From a checkpoint of a small transformer trained on Wikipedia: a smear gate, an embedding shortcut.
Each number is 200 + 30 x the weight over the matrix's rms, rounded and kept within 0 to 999. Layers, rows and columns count from 0.

# down: layer 18 MLP down (transposed), 960x192, rms 0.0547, rows 377-412, columns 0-95
# up: layer 18 MLP up, 960x192, rms 0.0826, rows 378-413, columns 0-95
down377,201,187,180,171,187,235,188,214,153,143,200,157,203,212,141,180,243,202,209,240,208,182,165,168,196,227,219,122,157,228,225,183,235,204,198,183,220,230,189,236,143,160,171,220,255,204,178,213,207,204,243,219,193,185,207,147,235,207,225,113,135,158,219,163,206,147,197,209,196,224,155,239,178,250,221,202,216,215,204,190,170,173,259,216,255,196,220,180,211,149,169,235,186,238,204,180
up378,236,213,137,187,265,188,188,219,257,214,206,187,202,221,240,194,213,223,199,171,212,247,190,180,152,225,214,200,215,138,180,230,199,197,229,232,189,176,222,159,193,245,236,201,222,207,186,233,236,190,207,196,194,183,194,166,185,134,219,231,189,201,250,166,172,205,247,207,223,181,160,255,159,216,165,272,181,190,208,246,158,221,166,193,189,153,211,204,229,184,200,189,185,210,176,212
down378,244,268,210,187,173,234,243,244,186,201,210,228,175,265,239,148,222,208,243,148,133,196,214,127,236,218,200,268,212,162,163,202,152,154,197,193,177,176,137,168,222,194,206,264,228,218,194,192,186,196,191,223,167,214,142,204,136,200,221,221,196,188,185,158,224,219,229,166,224,149,207,174,211,219,263,202,177,189,195,177,235,214,265,169,242,215,249,181,234,230,203,209,228,206,193,208
up379,197,213,195,192,178,205,227,169,208,166,229,231,275,200,225,200,218,228,215,198,213,194,244,224,265,232,173,171,185,176,235,232,259,166,207,180,232,266,195,189,185,202,188,214,239,186,204,246,151,259,181,156,179,220,193,187,142,206,190,199,184,187,239,252,221,236,235,194,177,201,176,164,176,220,149,218,209,206,216,205,252,250,188,202,199,127,246,218,193,193,188,221,152,212,225,246
down379,176,162,239,235,164,233,234,154,239,183,233,224,220,196,199,134,225,181,186,169,223,166,152,169,119,162,200,199,201,184,181,181,184,235,224,192,229,191,216,188,234,237,131,227,250,239,163,166,185,149,237,212,244,208,187,202,223,206,226,207,229,236,268,149,226,191,167,267,200,233,225,182,159,191,183,240,150,187,218,192,204,181,201,199,166,202,169,186,213,204,222,229,207,201,162,180
up380,178,258,231,192,182,229,208,215,246,209,178,220,169,208,218,177,153,218,242,163,183,190,207,212,181,230,230,212,210,218,220,204,250,192,157,200,191,207,193,191,183,219,191,121,195,198,156,236,146,136,209,185,208,184,231,234,160,193,224,184,150,190,215,210,169,266,128,227,263,189,218,226,197,233,244,203,229,172,158,171,231,188,160,159,157,219,208,215,196,196,177,157,211,173,214,265
down380,172,214,163,229,227,158,222,221,199,215,199,123,209,230,224,139,179,222,200,199,181,215,220,211,185,222,222,200,226,186,183,200,178,185,197,183,178,249,196,204,173,186,189,239,145,212,259,235,167,202,164,178,200,194,155,186,224,159,191,195,195,210,204,168,255,231,243,172,168,245,217,170,219,179,175,151,166,243,249,188,212,175,199,203,154,207,209,211,213,176,230,231,231,160,216,197
up381,183,212,164,140,233,218,204,185,222,173,223,143,223,180,166,143,149,216,274,204,152,228,190,175,181,223,162,199,151,214,192,158,190,220,184,161,215,188,225,159,234,208,167,229,176,174,189,172,161,223,212,204,185,214,261,246,168,143,196,247,204,173,184,237,168,213,217,236,206,229,185,250,216,232,182,134,205,175,199,149,183,263,229,206,176,206,174,230,240,221,218,193,220,205,220,202
down381,208,185,118,218,182,196,192,224,194,184,205,259,125,197,132,200,181,216,198,192,141,144,225,174,184,262,154,172,238,177,176,196,204,206,185,188,218,180,196,171,199,207,218,178,219,203,187,198,209,174,224,215,208,181,228,225,159,148,232,122,213,178,187,165,189,160,190,204,172,231,234,235,189,235,148,140,137,226,243,190,262,200,217,259,233,176,214,180,229,135,210,233,229,144,272,186
up382,197,200,139,198,242,185,217,183,192,214,180,173,182,224,201,148,202,161,241,216,184,281,207,258,177,241,214,224,151,206,244,161,183,182,157,243,168,200,214,170,288,213,152,188,172,206,220,216,217,187,235,209,210,233,196,200,194,213,230,219,184,198,242,255,193,155,182,228,235,194,190,142,177,192,205,201,193,155,198,148,253,232,253,163,201,197,214,189,205,147,218,190,196,199,197,221
down382,187,184,141,227,207,229,248,234,240,201,195,208,211,222,225,193,280,131,239,175,232,217,191,250,218,216,205,199,200,193,201,216,201,216,224,265,236,186,197,180,198,208,224,274,147,167,186,204,169,210,205,177,191,171,213,243,183,170,245,193,205,216,235,188,212,213,187,187,180,206,191,202,275,138,222,208,194,219,228,179,219,232,181,212,202,176,210,188,220,126,200,217,205,170,212,263
up383,149,239,201,229,241,193,173,220,224,194,229,178,165,198,223,151,215,198,212,213,185,207,276,204,166,218,219,192,227,205,197,170,184,233,159,184,226,149,217,235,229,122,232,168,228,133,261,165,233,170,219,153,187,207,192,204,202,216,201,170,241,200,184,225,135,179,268,226,193,235,158,201,202,159,215,174,231,188,228,207,203,217,210,181,177,219,212,221,167,241,237,186,240,160,224,166
down383,195,213,176,212,229,154,275,249,148,233,266,226,155,190,209,149,239,200,211,203,237,125,183,134,172,239,239,178,204,206,171,236,221,157,238,195,223,213,201,145,175,102,155,185,254,183,177,218,216,168,224,179,224,181,201,215,212,181,196,227,241,240,194,220,188,179,202,200,185,207,234,181,214,225,207,131,249,219,204,219,219,253,231,192,169,179,169,205,144,211,220,156,199,252,232,137
up384,226,167,218,221,189,173,232,215,211,220,167,177,177,204,219,169,266,250,191,217,235,233,247,234,195,206,194,219,185,180,160,212,202,190,209,210,232,176,209,154,179,242,222,242,213,165,181,175,218,175,252,179,202,165,174,213,162,198,200,186,150,185,233,201,213,158,213,237,162,175,240,241,182,192,259,240,197,191,260,271,180,177,170,204,226,151,152,219,260,227,234,199,255,173,234,217
down384,193,153,166,184,221,224,189,230,204,183,197,200,263,212,200,170,229,236,184,220,233,196,187,161,234,188,232,199,196,200,194,182,233,202,167,207,173,211,141,225,224,249,194,215,212,178,218,229,202,244,217,253,197,249,235,203,196,196,217,222,212,168,189,238,226,222,189,208,227,222,233,201,238,207,204,199,185,229,209,213,210,162,213,168,168,261,169,202,213,195,227,190,184,234,198,203
up385,148,156,217,181,233,165,186,199,200,256,208,258,160,215,247,194,246,166,245,161,172,204,191,248,172,212,182,221,191,256,161,231,226,210,162,147,211,256,212,206,184,164,199,229,178,225,180,181,200,136,171,176,206,172,193,206,180,222,155,189,164,187,147,216,184,229,253,252,194,167,168,190,194,238,205,211,255,216,204,241,158,190,236,161,140,203,205,199,174,205,199,197,178,148,240,209
down385,188,280,164,162,215,174,195,240,247,180,209,217,209,195,178,189,222,229,160,168,171,192,167,203,193,191,173,168,183,212,226,233,219,214,216,208,208,178,192,222,202,194,245,169,194,202,151,197,181,168,243,162,223,209,174,234,182,147,205,183,186,181,196,211,250,183,295,230,222,178,199,184,176,244,210,143,222,249,140,280,174,206,163,184,244,228,166,190,232,204,229,229,262,204,234,230
up386,189,227,180,198,182,210,202,205,206,225,169,237,215,203,201,173,218,242,225,197,188,212,198,204,206,258,170,151,201,215,185,219,223,179,160,237,179,219,218,213,204,227,187,253,196,203,289,199,264,185,204,167,198,183,233,207,179,166,190,195,185,268,300,259,178,283,234,200,221,193,118,170,201,225,176,197,264,188,191,136,188,190,267,207,197,187,176,145,228,180,184,202,235,180,244,277
down386,210,213,248,208,202,276,201,192,187,234,205,217,207,225,212,219,155,194,244,131,163,166,248,227,215,273,209,207,171,205,161,253,200,170,171,200,187,209,230,210,164,240,182,256,189,131,241,226,185,137,242,195,231,223,180,232,138,193,269,148,241,234,155,243,201,150,231,199,229,157,219,151,224,249,233,250,202,254,237,154,166,223,255,227,236,175,203,191,206,165,146,189,231,208,253,162
up387,159,153,230,190,187,248,142,206,190,204,204,216,227,178,161,246,180,173,175,214,207,173,177,200,178,225,183,231,200,182,219,214,179,188,185,181,217,179,256,205,214,211,211,252,209,203,209,173,221,172,202,194,217,161,231,179,199,205,237,169,141,218,204,214,220,150,223,148,190,221,160,190,208,244,197,206,143,219,170,201,208,205,167,153,180,197,155,223,168,174,230,142,175,173,218,222
down387,163,228,194,228,180,184,163,157,189,116,204,158,204,189,168,188,206,193,176,231,183,196,228,216,189,231,192,206,219,205,223,215,202,251,188,182,182,205,184,222,194,214,175,254,215,243,195,193,205,224,197,216,185,212,211,189,196,208,258,221,190,162,186,189,266,240,195,179,181,214,185,217,228,213,188,231,117,182,192,224,191,166,179,207,217,248,190,216,206,193,181,139,171,207,185,199
up388,213,205,216,175,246,177,158,193,166,197,198,227,211,201,263,229,203,222,227,135,172,162,211,194,181,173,207,197,201,224,208,179,202,260,232,229,231,150,214,162,197,187,194,255,255,217,205,154,192,177,212,211,228,236,233,193,219,238,205,234,205,171,228,200,150,224,276,193,223,175,168,222,210,205,195,273,183,187,226,142,216,176,242,228,212,198,216,183,173,212,178,214,154,222,232,212
down388,194,217,195,170,186,213,178,199,201,199,237,223,234,201,156,192,232,197,212,224,218,267,170,190,198,193,201,187,169,221,225,195,200,156,169,199,212,153,183,213,189,180,209,188,214,215,188,198,257,227,242,204,166,173,194,211,161,205,148,181,203,209,236,175,235,195,184,175,180,239,183,195,151,230,175,169,218,241,279,176,153,216,174,190,188,230,219,151,228,181,241,210,253,151,209,184
up389,196,229,228,159,228,191,142,182,260,253,222,214,172,177,243,243,231,197,162,170,156,219,237,180,167,204,227,249,246,220,248,201,173,205,201,90,257,151,210,183,214,237,193,202,234,189,198,181,204,171,162,156,182,177,152,244,160,198,182,190,231,193,195,183,209,227,255,172,165,234,150,225,214,212,230,233,196,195,236,234,163,225,231,215,188,209,207,169,192,229,182,192,220,216,162,229
down389,221,196,230,209,214,196,184,231,192,194,219,224,209,197,199,231,189,257,226,156,200,158,163,277,197,249,157,180,206,209,211,276,222,199,228,203,202,210,186,156,196,159,170,181,189,281,198,171,227,202,214,248,187,130,196,151,167,224,236,206,226,157,231,207,202,208,230,173,255,133,234,249,209,213,195,213,236,202,214,236,149,199,154,178,229,157,160,218,234,211,177,174,159,212,193,167
up390,142,246,220,128,193,162,204,179,196,182,155,218,257,114,254,222,161,223,224,211,185,203,191,205,178,174,239,233,236,239,181,190,156,196,205,181,198,227,184,188,217,198,145,154,189,176,191,201,185,175,213,200,223,246,200,220,115,194,220,205,148,226,247,225,221,244,235,211,195,193,208,202,246,216,160,235,206,218,217,195,179,156,250,192,234,125,184,176,212,201,190,180,225,199,232,200
down390,180,237,189,225,189,215,159,214,237,223,152,246,240,235,199,226,155,217,192,139,264,205,156,180,162,176,201,212,262,222,175,208,191,190,228,218,219,222,198,172,211,197,236,247,217,182,224,179,218,175,183,219,133,207,202,215,217,240,250,195,176,181,193,186,161,171,204,189,215,243,204,167,201,176,193,169,204,267,210,171,240,161,208,241,197,208,170,169,232,192,217,218,231,245,153,192
up391,203,213,192,158,179,258,218,205,187,264,234,194,238,174,261,179,177,181,210,185,214,211,259,228,180,216,236,249,190,194,189,161,162,241,251,231,175,188,215,230,215,216,234,203,168,199,204,195,196,194,202,175,221,178,215,219,182,175,213,204,206,221,217,199,186,192,173,195,176,199,180,223,235,249,137,221,166,173,260,178,171,236,237,201,184,113,246,238,204,211,254,200,248,244,225,207
down391,228,170,188,175,204,249,206,167,149,169,125,192,176,225,202,199,264,194,198,226,241,175,197,176,216,170,240,262,239,219,141,214,194,126,275,205,251,210,233,226,180,195,179,221,155,169,213,253,173,196,188,220,197,193,161,177,174,184,206,197,233,164,243,186,181,197,214,207,199,214,200,198,175,214,211,233,189,228,193,188,193,226,191,188,238,229,197,214,154,281,205,193,183,217,248,218
up392,191,197,244,167,172,175,199,264,264,201,220,205,233,211,189,169,132,214,228,183,201,246,160,171,192,206,198,175,247,214,209,201,235,205,186,198,212,177,216,202,199,174,165,152,181,187,172,180,188,193,157,262,206,228,228,224,233,198,211,187,180,248,218,196,126,217,222,205,170,224,175,157,202,233,140,188,197,179,207,162,257,205,211,230,179,172,213,170,191,162,204,161,211,171,168,189
down392,188,230,177,216,183,225,176,121,179,198,241,199,196,234,147,188,215,272,187,215,216,220,182,211,208,176,219,147,177,183,184,229,215,184,229,226,244,216,178,160,165,210,140,193,223,160,171,185,175,191,221,194,157,217,233,222,192,153,152,197,208,221,179,192,203,213,197,171,194,259,215,184,176,154,161,203,166,199,241,153,201,167,196,229,196,229,197,163,225,196,170,156,219,172,132,163
up393,132,237,209,226,179,190,210,196,198,175,208,202,215,205,212,195,183,236,265,172,210,141,190,197,197,177,202,178,193,165,151,145,193,161,133,241,244,178,189,194,171,243,249,223,191,206,243,263,171,194,202,205,175,187,172,205,154,187,179,200,223,282,205,166,228,226,199,214,207,171,153,188,200,228,173,138,256,164,167,197,182,271,207,173,173,213,192,183,205,239,174,173,155,204,233,180
down393,198,199,131,200,202,198,215,277,152,276,180,187,166,171,254,211,163,183,261,193,162,222,189,188,232,174,241,264,197,211,190,214,196,162,214,191,164,196,201,227,212,186,191,156,136,163,165,265,209,216,196,224,226,198,165,194,189,179,207,239,213,263,224,158,223,210,194,225,225,160,213,207,259,235,216,202,187,216,158,208,209,206,179,169,240,177,204,245,242,245,218,209,184,210,202,205
up394,221,190,198,170,169,205,137,259,211,160,238,219,205,206,231,181,147,263,153,227,148,187,228,209,162,156,196,221,201,184,180,228,188,252,192,200,170,168,174,238,182,228,213,179,207,153,138,242,234,174,161,209,177,210,213,265,149,171,156,180,194,201,231,230,233,244,196,217,242,232,217,194,242,190,174,200,173,225,206,166,237,200,215,248,190,182,174,155,207,206,200,205,188,173,218,212
down394,235,171,248,227,199,183,187,215,168,210,206,243,177,190,195,209,188,197,183,152,204,202,230,145,173,183,183,199,185,216,248,189,190,187,244,198,210,174,243,207,158,211,213,160,170,195,198,191,217,170,170,165,220,196,187,208,201,218,171,198,180,183,204,223,193,192,215,187,184,189,160,178,155,199,235,235,200,200,215,160,184,225,232,201,219,230,192,210,205,265,176,182,146,163,223,230
up395,150,195,209,238,209,193,187,196,242,160,220,183,178,203,207,231,203,193,216,180,227,179,232,203,161,200,225,206,210,240,188,180,208,206,237,158,201,236,235,217,170,237,226,194,175,184,202,181,188,249,185,210,202,203,187,148,179,204,206,254,153,221,183,237,239,217,176,190,215,173,198,208,206,190,248,240,244,182,162,225,224,169,211,186,205,172,167,156,285,184,262,119,178,217,159,242
down395,178,189,194,212,179,215,208,194,151,199,218,216,206,234,223,165,194,162,185,165,192,229,135,172,233,179,176,199,213,203,187,203,173,143,208,215,209,226,184,221,226,186,223,198,220,212,195,198,206,202,191,163,177,179,215,176,253,187,240,194,180,197,199,211,188,204,214,202,223,223,144,134,194,233,218,236,132,214,240,247,192,197,172,202,182,192,195,177,156,192,179,230,169,195,169,222
up396,180,178,187,209,130,198,144,274,192,244,201,219,141,249,250,212,248,230,200,158,195,170,197,177,221,169,189,230,188,223,144,210,193,244,196,169,165,180,217,174,168,169,186,176,222,124,203,211,170,173,231,216,165,210,178,232,212,208,190,198,144,160,182,163,167,165,201,219,200,189,216,190,198,246,206,229,210,230,174,158,202,228,162,210,168,179,165,219,223,204,185,257,214,198,215,202
down396,183,159,217,190,181,224,222,245,209,146,149,206,205,228,230,158,201,224,255,176,188,246,222,191,228,200,192,197,170,182,241,166,255,180,206,270,190,209,169,174,151,170,195,226,207,202,199,216,155,224,190,207,210,216,247,196,269,191,137,147,204,139,191,133,233,189,236,172,202,205,172,208,165,190,254,193,189,204,214,216,190,181,192,201,158,176,176,211,140,195,218,209,216,241,214,207
up397,227,202,158,240,241,183,247,260,166,232,238,211,198,153,242,192,201,171,223,140,174,212,246,257,185,184,215,199,222,181,184,169,152,268,219,178,179,194,163,158,185,185,231,186,194,221,187,187,219,229,198,161,263,164,155,159,149,162,244,224,217,252,248,254,170,212,190,241,164,212,225,184,246,214,212,193,195,202,179,184,153,176,200,205,234,197,251,207,188,150,214,138,243,185,237,225
down397,185,113,149,152,197,242,210,258,176,213,211,215,250,229,242,171,180,161,179,169,286,168,247,153,193,242,225,239,193,220,159,216,215,193,148,206,203,194,149,251,205,144,206,222,197,194,227,186,212,196,211,184,201,207,204,180,183,233,241,208,186,165,160,231,263,172,226,254,204,172,206,201,190,235,170,206,208,183,190,256,256,141,184,230,242,157,154,203,234,175,223,174,243,179,191,229
up398,173,218,145,178,173,233,168,217,233,181,218,215,221,232,268,149,209,217,183,197,177,194,253,213,232,169,194,175,179,230,231,164,205,196,187,218,216,233,176,193,188,195,207,195,170,172,166,176,191,170,217,172,168,167,226,189,177,229,204,157,207,179,266,225,151,157,179,214,176,242,196,219,225,218,164,171,212,197,209,219,179,209,230,225,212,174,251,222,238,192,262,196,157,195,235,157
down398,195,153,226,135,209,203,189,185,229,240,246,217,233,190,211,170,221,172,228,177,238,227,191,214,233,199,152,188,195,262,209,178,178,164,204,188,194,224,207,225,203,181,206,192,187,219,206,249,244,171,175,183,265,186,223,181,220,198,189,175,155,309,173,232,156,199,179,162,222,185,228,222,159,235,213,236,170,212,191,201,207,233,206,228,219,206,176,171,232,241,173,233,189,191,220,217
up399,241,220,201,202,217,210,194,197,217,217,189,221,218,223,150,163,178,148,217,241,221,214,234,245,173,183,177,232,236,155,192,223,198,267,149,220,214,207,229,223,177,231,208,167,216,203,224,240,200,232,194,172,188,169,218,260,171,195,172,225,172,203,258,220,207,215,211,216,273,240,172,213,169,191,246,214,238,208,177,205,145,229,163,185,180,183,196,251,215,175,265,227,195,235,203,266
down399,195,178,208,217,160,219,162,198,181,228,165,224,206,161,175,196,180,179,206,202,179,208,156,164,249,169,248,261,159,227,206,208,229,156,179,243,244,191,197,205,186,213,161,219,198,186,241,200,202,205,196,209,220,203,215,216,209,177,229,220,185,235,222,171,196,170,257,199,251,233,213,182,222,192,214,205,127,199,162,196,165,215,175,278,212,238,241,196,227,213,170,226,189,134,219,213
up400,206,181,197,196,162,204,182,213,235,208,185,224,196,137,214,243,184,247,232,169,262,247,220,262,236,252,218,260,192,178,215,202,238,208,191,199,167,157,160,216,213,209,223,202,169,229,202,212,193,199,215,199,235,207,204,173,167,195,198,205,195,224,236,180,239,188,234,152,237,185,212,227,230,222,224,192,162,210,188,181,238,239,176,179,156,209,150,225,247,163,212,176,209,188,253,271
down400,193,233,220,222,177,196,224,216,162,192,202,232,246,204,215,195,189,249,143,207,226,222,245,185,237,180,197,279,253,159,173,220,199,184,231,238,138,228,223,194,213,158,263,187,218,245,232,191,209,174,189,190,213,193,196,208,229,170,197,225,217,158,203,199,237,190,193,180,188,229,172,128,238,196,228,163,190,192,205,272,204,224,211,202,157,185,171,172,172,198,196,155,182,177,181,228
up401,194,203,151,168,170,240,226,212,220,189,230,264,191,206,225,214,190,224,176,199,197,189,221,169,217,164,212,177,181,279,194,192,194,201,231,210,184,218,195,244,213,160,146,167,225,194,223,176,187,186,220,164,163,204,153,250,209,219,191,190,221,198,217,249,151,203,235,211,185,194,170,180,229,185,174,206,242,157,188,148,213,195,170,168,198,139,236,201,179,163,208,207,167,243,209,187
down401,209,163,192,205,190,211,168,192,218,207,190,206,197,244,215,167,200,202,176,174,201,218,156,198,217,228,176,188,261,186,237,202,185,226,215,188,181,187,218,274,216,203,242,278,206,199,200,254,194,298,199,220,207,182,175,199,213,209,158,252,179,228,143,232,175,192,131,226,203,202,203,184,180,193,232,210,180,195,222,205,246,207,220,237,200,157,161,155,234,153,169,186,214,221,221,186
up402,232,214,182,205,239,225,263,199,227,237,187,169,235,201,187,209,214,225,227,195,209,165,248,213,182,188,156,194,284,209,156,178,262,242,190,166,231,253,168,207,248,217,184,179,211,162,172,191,176,193,149,186,191,192,203,256,157,150,180,205,172,226,203,192,167,219,189,255,162,149,186,230,261,157,198,193,210,170,156,195,221,167,167,199,228,119,159,211,158,192,194,166,226,222,224,209
down402,217,217,195,230,241,157,198,188,183,217,193,144,226,152,151,254,214,177,166,176,253,134,167,217,185,221,192,187,218,198,251,179,189,216,181,227,230,232,241,228,234,230,219,149,171,135,139,187,161,207,148,143,217,170,193,201,204,199,180,195,182,152,163,150,161,239,205,193,177,195,171,229,229,159,156,223,196,192,173,183,212,226,243,214,221,175,159,277,187,277,214,224,146,128,239,232
up403,178,235,224,180,191,198,220,211,210,132,231,218,206,180,160,226,147,199,167,158,207,224,233,244,153,176,210,243,229,202,242,243,202,227,204,220,232,248,191,182,239,188,192,142,215,165,191,194,175,178,213,212,177,230,234,206,196,215,228,237,209,211,254,220,158,231,204,238,217,255,130,220,176,202,267,243,215,154,200,240,175,213,188,181,207,247,231,205,215,249,184,178,181,157,169,238
down403,210,155,219,286,179,186,234,221,227,189,162,201,155,217,231,227,214,212,152,202,265,183,164,219,186,170,183,189,195,179,204,255,181,143,214,163,226,149,233,216,242,231,196,285,196,194,168,202,195,178,219,167,127,183,234,208,195,216,183,224,212,149,166,197,235,233,186,207,229,200,191,161,231,229,157,225,210,211,186,196,214,260,206,165,187,224,106,176,258,202,168,193,240,177,180,201
up404,132,176,193,171,214,159,201,217,224,194,211,162,219,219,195,216,195,229,188,160,222,216,257,226,195,232,211,154,253,171,220,207,268,222,180,186,201,223,181,209,156,169,232,210,183,213,217,215,211,213,206,185,204,171,227,183,212,218,182,189,138,200,219,201,227,143,217,174,213,235,204,209,196,243,145,156,215,152,238,163,152,188,211,173,155,209,179,121,199,225,259,172,185,195,241,252
down404,181,205,278,197,179,171,205,224,230,247,180,220,202,260,172,199,194,223,176,213,193,154,202,143,148,207,186,181,206,219,193,170,185,233,215,236,225,195,194,166,188,203,234,174,201,225,244,197,224,217,239,203,213,189,204,219,200,224,150,200,214,202,218,239,252,141,193,183,167,217,176,174,228,167,182,174,185,188,204,183,178,188,198,247,198,192,227,153,195,202,221,183,186,205,188,215
up405,239,153,191,174,211,176,216,176,229,171,248,170,269,173,180,205,158,197,224,215,240,180,222,219,167,175,209,202,229,233,167,204,240,178,177,208,185,135,223,126,219,209,173,193,214,235,152,207,193,222,205,211,227,167,203,292,195,213,226,219,222,202,188,230,202,183,241,179,224,151,163,236,200,199,206,199,204,236,162,161,206,244,217,247,141,215,221,183,218,176,224,175,189,226,266,205
down405,256,189,291,193,189,176,230,209,172,210,194,159,211,143,238,192,209,163,193,187,233,224,221,195,205,252,267,162,190,156,163,149,213,147,173,208,182,180,210,192,241,189,222,158,120,234,204,200,209,183,239,176,227,235,174,257,192,182,189,234,219,194,229,221,250,198,202,163,221,201,197,202,144,208,167,193,171,200,213,180,223,205,197,183,191,204,235,192,200,226,185,184,184,256,175,236
up406,187,187,200,202,219,192,200,218,174,175,225,188,195,186,240,180,235,185,230,153,178,210,207,235,164,174,233,190,196,228,175,175,282,194,202,186,228,155,236,194,203,189,219,173,224,145,226,200,229,163,235,239,243,254,157,234,234,224,173,178,211,169,214,204,174,207,189,260,241,214,164,184,180,269,222,238,210,208,252,184,245,185,146,242,152,206,142,208,233,260,244,236,186,159,244,238
down406,200,199,181,174,167,217,167,215,197,190,140,217,241,172,255,142,187,198,218,170,214,186,170,201,204,168,155,199,211,190,222,226,185,174,248,251,232,201,191,196,193,170,208,169,245,198,157,262,190,258,242,184,220,223,243,142,212,238,200,201,204,251,190,174,214,239,226,205,207,242,222,229,195,265,233,223,175,240,202,203,216,154,195,198,201,190,248,255,230,225,228,273,135,242,230,192
up407,154,160,172,228,169,156,247,246,241,155,260,165,201,190,237,240,229,200,233,178,187,186,193,197,227,188,169,187,195,272,180,218,214,181,186,165,193,186,231,180,199,200,215,179,173,239,196,240,173,199,201,186,145,231,226,220,173,212,162,158,187,213,246,249,178,208,212,208,220,210,208,190,250,209,197,210,216,249,200,257,193,239,228,194,199,145,164,223,241,234,241,169,213,261,215,222
down407,267,199,197,211,195,159,225,229,209,194,194,227,191,201,256,257,194,166,203,238,143,189,165,220,209,198,175,187,198,233,230,181,173,181,136,236,190,198,188,189,153,216,211,192,191,222,232,183,229,180,199,174,273,167,241,211,196,234,186,211,177,207,206,206,190,212,210,180,221,179,167,225,237,209,257,152,194,179,237,146,203,208,192,216,180,151,168,184,190,152,221,269,211,221,195,230
up408,243,185,127,169,191,163,202,183,202,231,152,289,213,211,188,206,223,203,182,239,171,238,217,185,162,178,239,271,178,181,240,223,165,197,210,176,215,143,204,188,208,191,187,228,148,187,204,239,220,204,160,203,198,179,199,192,204,183,200,206,177,196,200,239,197,154,218,174,176,191,174,239,258,174,218,196,211,221,192,191,173,216,194,180,172,175,216,225,230,201,218,188,208,194,182,150
down408,173,256,181,229,178,208,191,221,208,219,191,180,164,167,152,227,179,233,259,243,202,185,203,217,203,209,198,173,156,198,239,177,195,188,202,275,185,224,233,209,201,168,186,201,165,174,181,245,218,234,192,173,200,204,213,249,195,147,216,215,140,146,269,205,204,226,180,237,181,182,216,259,140,197,203,192,195,174,198,219,156,255,186,196,213,182,202,251,151,244,175,224,173,147,172,196
up409,178,157,167,198,233,173,183,175,138,231,260,207,211,199,203,160,173,189,168,179,182,176,237,218,210,231,197,285,224,180,195,151,176,200,176,243,257,185,254,159,230,168,200,233,242,254,202,182,134,194,149,209,211,185,180,192,172,184,181,218,198,284,284,238,194,213,189,147,204,195,213,208,177,198,152,192,217,163,215,180,162,199,202,157,168,200,196,170,241,202,225,218,223,241,210,208
down409,170,217,191,248,249,172,169,191,153,206,195,181,205,192,188,199,218,209,225,189,222,180,202,249,235,228,194,191,211,190,203,176,261,194,229,201,151,197,213,140,162,170,172,212,221,215,166,211,220,227,214,219,179,219,200,153,170,242,157,172,197,227,186,227,198,213,170,177,154,170,148,146,184,202,173,179,195,187,172,161,208,141,247,233,209,205,190,237,220,238,252,195,168,231,201,219
up410,222,213,182,184,192,166,162,252,235,201,189,162,263,211,242,219,151,213,193,211,195,267,192,221,202,251,210,248,203,225,230,162,193,216,213,176,185,182,274,204,193,200,203,192,143,180,225,183,206,184,205,182,213,247,176,205,211,180,202,156,227,206,201,243,243,183,262,234,241,156,158,252,192,169,206,174,286,193,257,140,203,235,197,195,177,194,151,162,134,236,184,209,226,200,170,183
down410,219,266,211,262,185,132,184,200,146,201,173,286,207,201,185,223,190,206,169,171,189,141,236,175,226,187,216,148,162,168,208,133,230,236,208,248,171,204,207,191,190,184,201,232,189,179,198,256,209,236,217,181,226,182,192,211,130,158,180,202,178,180,207,228,126,182,192,220,197,242,156,204,223,185,179,215,195,162,132,210,263,166,215,221,187,231,152,239,230,302,213,189,231,214,210,201
up411,214,248,224,170,210,185,202,178,185,251,160,180,248,150,174,152,203,211,218,264,248,189,215,223,171,200,183,171,209,161,205,166,188,174,194,187,203,178,277,170,163,221,180,240,219,211,220,242,177,231,196,192,208,180,163,233,134,223,199,244,233,194,201,257,161,199,165,150,211,165,221,225,209,209,184,204,232,208,187,219,140,181,178,227,131,182,154,215,192,159,187,198,173,197,218,248
down411,213,239,189,189,223,164,230,228,208,197,210,206,207,178,187,233,140,209,186,180,193,216,236,174,212,188,219,207,226,191,157,257,172,247,225,170,237,174,244,185,230,216,215,170,105,242,224,205,267,160,153,241,239,230,163,162,294,193,146,248,165,217,155,178,177,238,196,168,181,209,220,195,153,180,162,167,260,193,183,228,208,179,192,153,208,190,213,208,161,175,251,200,163,170,249,226
up412,171,145,188,217,245,259,196,208,254,234,245,172,199,205,227,174,217,212,221,161,194,190,251,268,231,240,207,213,188,208,198,207,186,214,195,197,205,234,186,181,226,194,147,289,231,168,213,196,199,239,172,219,198,177,199,215,209,205,212,165,235,219,227,207,173,174,203,209,139,232,181,205,224,221,208,181,207,162,199,259,183,189,234,232,193,187,180,192,178,157,211,188,189,189,237,163
down412,178,178,225,185,210,200,183,220,192,218,187,151,187,176,198,144,210,150,196,170,209,207,207,210,267,220,164,227,208,181,201,152,246,168,202,193,176,207,266,251,182,241,203,223,193,131,231,173,208,242,189,229,197,186,217,212,257,187,249,190,214,195,177,216,188,171,198,195,261,194,160,251,196,229,170,175,225,207,164,155,189,183,210,226,153,169,218,193,272,203,168,175,190,246,187,171
up413,174,207,238,155,236,157,207,223,220,171,235,186,217,190,198,240,161,196,192,160,166,231,189,176,154,197,166,230,205,240,161,253,222,240,228,152,201,192,242,181,218,222,243,189,216,230,164,256,216,154,202,156,238,230,207,227,202,200,241,179,211,240,263,232,170,247,223,161,219,220,186,202,200,252,172,164,155,201,223,211,135,236,197,177,135,174,198,143,240,212,215,169,175,186,234,219